Weights of a small GPT-style language model, trained from scratch on English Wikipedia.
Size: 2 heads of 64, MLP 640 GELU, vocabulary 5997, 3.64M parameters.
Architecture: biases, untied embeddings.
Training: a variant of Muon for these matrices, 108M tokens, 6568 steps.
Each number is 128 + 32 x the weight over the matrix's rms, rounded and kept within 0 to 255. Layers, rows and columns count from 0. Numbers have three digits each.

# layer 5 MLP down, 128x640, rms 0.0229, rows 100-127, columns 448-511
135066119149133066136120077145101106172085101123122102132137131080117139092083137136146111151126091131135112189131149122128158213155120062124101204142170125155131056140128119119188159113125207
084130145139187142129088167153159098168134155149123051106118109166160126120110145143104065142130091145147111142115126139128092067118132155110156082120116122159136141133085127144152118117135083
132152134168142170156122120080132136101164080236058131114147159077104184157164116108101121127117137133054128168154171126114162132082163139165125144154116107083073130106104079143133160136127173
181114136159118090143092120157124096165156144082180159060157126151086047121117125179123080137134133139037083125192175128087086116161136128103101138128137116092144104127143119126158111130173140
118136165094086172128146122143173134146217115129112144138116188128144128147158119074097101130129107137169100127127183115104159103059079142117184140141107090164164094123147101163145158127172163
118158146145127114092115145107146143134159113134123179114049141156134118124120105130155174148114066115090146120073141120142114104131128102140094196138151122131090048139102153086097098148146134
103155172196056145154177130116158145123179120112130170113154144121121158138164099129120074146144141160094161140109127108088147101113107085133095084102090089160134126162162143119159150170110193
123107104138136118138053101090127125163091140155146120113138202178042171142098143150114157178135100091150146099096161086088110147164083103141123135144123129092152109149102185109104116141168135
132165113119079124122133134107098114126097238124090107125111122108199065080160099136097129122091107095146101138146113116122099207100101133106115083107081138083127097150130129134153109168164116
120129057135157152125141080147087099121127149196105176170125105097127126144167125142117148178132100117108139101145126159067100074134149083117078134123140119141144074091076176158129165114170143
126176118182128135123083127167134123136142121080180099196046192183107092105071136174124158109123076137124090084122110139137157145135123137152120063077098116128168136098137124116083150129087057
117143156167075114130129116164132154109124173120154147137111092141173179161142163160100125106163082137057086078125108133078117138122107159085098126125124174142105114132125113123122117110138152
061147105150136172136129157163152129088127068136198157159133163086129167154106176134066152049169137082122114147154126118151162142124016115110144155125098093058075143156167148156146129093102153
087153107130133119112164145100114133125154191162126142144135107088090151090102118176161150185156156168122135170121105149124113190141116151132161136127154120098169140121127096110141093139122157
137149129117097104126167123099146146139091137132122115145109112153069193162113137116055050105119063178134120147151124147138119130141092160077056222069106147096115122099099085137127139075150149
100131159134086126164215148190100073166164147165120101144122099122149127119124140122088093197123097102096092125165111179070065129146129108139144085116126153092093106078146110198137159137152135
154142120109031137179132082102145133127135131134130110099143174094180191161135082152122121105082130141058127124110169086077153140139060200157091150096136148166142166106130152190133118148141117
113088160104122194088206067154150160097137133173152167145106152059110143139103127111155067162170150141136158116090147057162191136133125239116145147133097123103117182089146150163111102165042076
151166107113204142152101130098087152057062087097106141108168106101087115089103178129070186125076130103105119137160095156156184120144144153102106128155083131173143131141079118089116128116168139
130108185113131102118132174103133104110144156103169133172114092123108126188105183100075136157095131139117117158160086156135141107123146134121106136120175171123126160101196139151141131151148111
106096074147109173081155117093160088137132091139091131138097120115099161067136147138193112150124092102139083185155113106104139175106176116134167080178129104077069101118103114183099053100082166
112086113116110148113099138148154096126117120068119195153116122125153105087105149137152130117108132148087168126104142122118137154130172155151145110176110118181127128091128092138127144132168107
126121165182086123126071115160084160121123075180170158172128146150142165130097136097159121127141215157085133127106090159158171177090117163150056161154107105125159174060120152177137101139213176
155135138158147141166117158136104133130118134122177101145129057103136040155133112131112090118051109197128163143137177108093146190142188133132100184091192147104111136144141105143094103092123131
175094128135113144199185117144072128131180157137068133056132046134122155065129182088120146099152174090099120094118111097160122098126129121123130051116125133128111137153154164153130169159163091
096145174201066144100142083078161116099099095124041097138110122123167120107139050178065110154137124059113131058123154126159173103106132164091105220104167101096148086125098127068149115114100155
113153072116044125156142099074149097103171173151107085116144166183210101136099070144145199075104118144184092145126128148120132148121209102187089094155099140139165171137212159151128150156084092
119137150127102123097155114116180080143108145073116150156090136175129114124078101110090150116172118118128140120146128130141070147212140077187114103133110136080112125142148082106158109062076164